Each number is 500 + 50 x the weight over its row's rms, rounded and kept within 0 to 999. Layers, rows and columns count from 0. Numbers have three digits each. The size before them is the row's rms in percent of the matrix's.

# layer 7 MLP down, 256x512, rms 0.136, rows 214-255, columns 256-319
092:619447506567561520501461539529491607553474514584487544439476499417469469455424457599504496486485486541550460611515411571512537521556609464487649501476527520552468458511583384513587581493496520
097:479435533552523482488536376546506471459529499522525585405626562528539562512493511525455511475449503554514548424416434510500445447514566460542501532489572471528492485524472465461500653563532572
104:470562501540488543541553396541506525507499538553516391437465572482487522477540471482514595477466546493470484493505554522546512460494516522492500512569498432515527467382452430480481391512461513
094:543506498547535512472430449512472475478473598500420457532532536524476441565455538412497577406546534476522492504505438513558428468452489507497485490549547473514501595435527554482493564558480398
099:424552552474435510499550528494466533438661527520418499542506444447577511374511508581581569538487578442459498591488518531528495604536444455447491576498612485539440553480484546501511525471573470
091:522494598477435452574352464491453562593459479454391439491422457566543449420626513543467451574555487413543554500443539485527490523504499463568479495514450545462487453381491561525518566444472465
102:466517437531373419504535549526488408533530468372428434456531525434503448495434533559482380409513544494451544446546492480584426489519521474517449444523505471537487535482485509545519537425504495
099:432466458491549594459515435409551416440511481540559501529515448502409385502558518537560509499534455464500590557487395507552392476537523457511504506469501483558513531574521599575493530548487499
101:496468530499504517529417484546480513501524442505532531457490404577534545446489469427500514474525486483555411467514478479512518519365486571551520523530453346606546451463520544603464457420496493
098:503491500521483536512523497508433541508418413487592535453564442489548487505600449498529489548551488432515555546487530498538501448483555518609422527419526537495536502519558538485505456497576624
100:509514489467571519429469329517545482470543497511521465563453455613510479459523542425438527422474524494608527521513501509400418633478498548551463404400438518476532408527573488482473501474483500
089:452456512446590502525439497494527425501557498472515516489510501383544605528510498523522461508520515483579480572495492529452451501495521517513575511553485410467538526510481506482476496459392464
098:481557529614497529485457563601528500537568463510443470511505455483488407479497473490555535567524507560476540445474525510466488453457532430529515529476530495512499554509639503478519521533506477
099:499563572517500529489533510454576482461425407452538500472456469482505570542456518414536568497534498540475516487509477526475543468442475490495579502531391585528436476509597519588498486458442472
108:499443545503475531417473517464445487490451466479529472539550471489524498429481640428497477452466566483485575537473361486514549500630546465463457500425527542552508488478467452479566512503539551
101:543469466473467606542501476541430473494411451494492509468575499509522482484574640466490621529526482497580452519529499522427525479499524463520487490509534516507460556584495505327384557504494559
107:476547488453496452408484513431534516510477458487426518451624623520403466579457560535555515508465430412452506510539484526442607532527513489531574530432527466512546502504439459518376430475592582
106:663428464540549515439483457472418508543498486522531407468486421438618443541496474532503473489504418522468490500566511466491384431546496480411563488490518549481414493625436481560629494568563481
107:468440514456599455470585529520539481526525517479422462411601601511472448415466402392427561511460410515428522479533498550499462517439491486515492542420454443475526471530472482483501598539455556
104:526481488440467399519455499501554427597506406528475430568544443493478491485538563479512525482496572452543452511594425505481458491466491487465539478510511455517367446465551487539501533544559506
110:570439434483545557475506489515465496541432492426493472607569496498409566612475567455407521443500427502532472500462494392574539612519503595507459541577450498568433477558509389575554403563462457
099:534489430570511546432423506607459409512447514479519536555581438528542501521461518472457464483518502471511430574424476441517562555516486516501497547417463468514543500501560555555548534481437560
104:456610415623449544543570496504452412463538400514503539484547574468491498463490438472472418375556593479490539605475465486486517496483537481434506529471492567459549475556447569506477539494479435
099:526533509524471459446452549558452474557552459558543576569539472488530506470596557505502492551595524463441528519450460544441599500535528468522454465507498511468525502471551569506488550536508568
103:486403536493477487496521467529604482524569478503476490556518521498430530532601568557621443453457554516508510530452384467507542489574571507493532509567505440565553466502487394531458603513515480
102:519439473543434521535543512570526472503462489563496531475504464466437536478476405448490432460423525569556491504533552554499455524523493435530498471521441547528431410532481537495516466442538484
097:474468539537520527495480557529483534487535483526424450497499497540489466425486522506444545399590506534481565491642531450532463475516481517528411546423643458490528499480528540518499471530510419
096:526492508469501466505431507495485515388514520543502484471523553478598455567507531542435509604424452475552553475505489479475514396560469532623565423516554400602413486569549489491464471473405514
093:473524494520481490509597530459395506385509564428538478515468551465538585504473589373578455580506510500486570473462538447497527530512572435511529424477437600515523484426518520399528518527531587
099:445516455611471500388475479468544571491441551468514444592561512506552470537540509611462444555522586553542507498429510448463601519506473492488558420447466504489428644492453514504471421469506558
103:542411511500522569601499392441513415470531531460472508558463471467549477434478522454477566479577477537532506582468496458472473464545534457435540538550544459479472562520503497496482507448529499
103:518542488515494512555545513391486500540487517495418511501461528482526591519518551419494509557532487483513477540489472534457520498541518496459452427446547473461468495499497489503413474607555505
096:459524580516586544522551472517521497514481450471517541614486455534467480544396484556444518489480573541478562483442514406425480480518468592511417537515501529511466565503472471494492551521410445
097:549496381468421598523592540510456476523541426568512554505488500463492420516520443429494519490543514485448547395486472519500519565476421460573542502483518444538509549517624449420391496404345537
098:517503519529461422561556456426444507488421490493462518471446440535474538520497416534487567490472511493466488505429581500574442494564547568531509462528478443530507479473508519555520507481462508
098:493480439528514449532594510495515445480524466404484516433501443412497472544446495486503495482586471517566501523507509377375549469534454505520526503427564499489478535489549511573542507579453533
101:460576430480498398510399438390573517545552462506473507506477514428571521548445491464548464509461454567501506509474445500520533533482525596511573487463493537522486552427455486426434487543406477
092:528549531610462441508574426505498465561443523542541493489478484568411544560546423495616546475479499511474617434453526460501564555434549492462411602540485517527537414542506432443512478485516463
101:554602492504519491431456583601392498485478468464537428472584594480556528388503522523503561492492529525534488498561514531538509540566509494434516534484607563504543483539482474491459548517426439
095:507594563411550543492562517423458475513491427482562605504517529459462579533433451535529543476487533562590490552585456371468592492581538467548547578574495445456480412502428515534483460524498448
090:496463468487483528506448512484496530452546506532489551470449548523501412515484495461560467506528460547588506570375623525434484526486485486450614533570568385537476469451558493440558560429472525
105:562524496556566559461516458446493542510431524444484547337484432498473455464523553492413504436440565481515491581595506520519481509522439529478473534561577494522495396556548498563533565568451486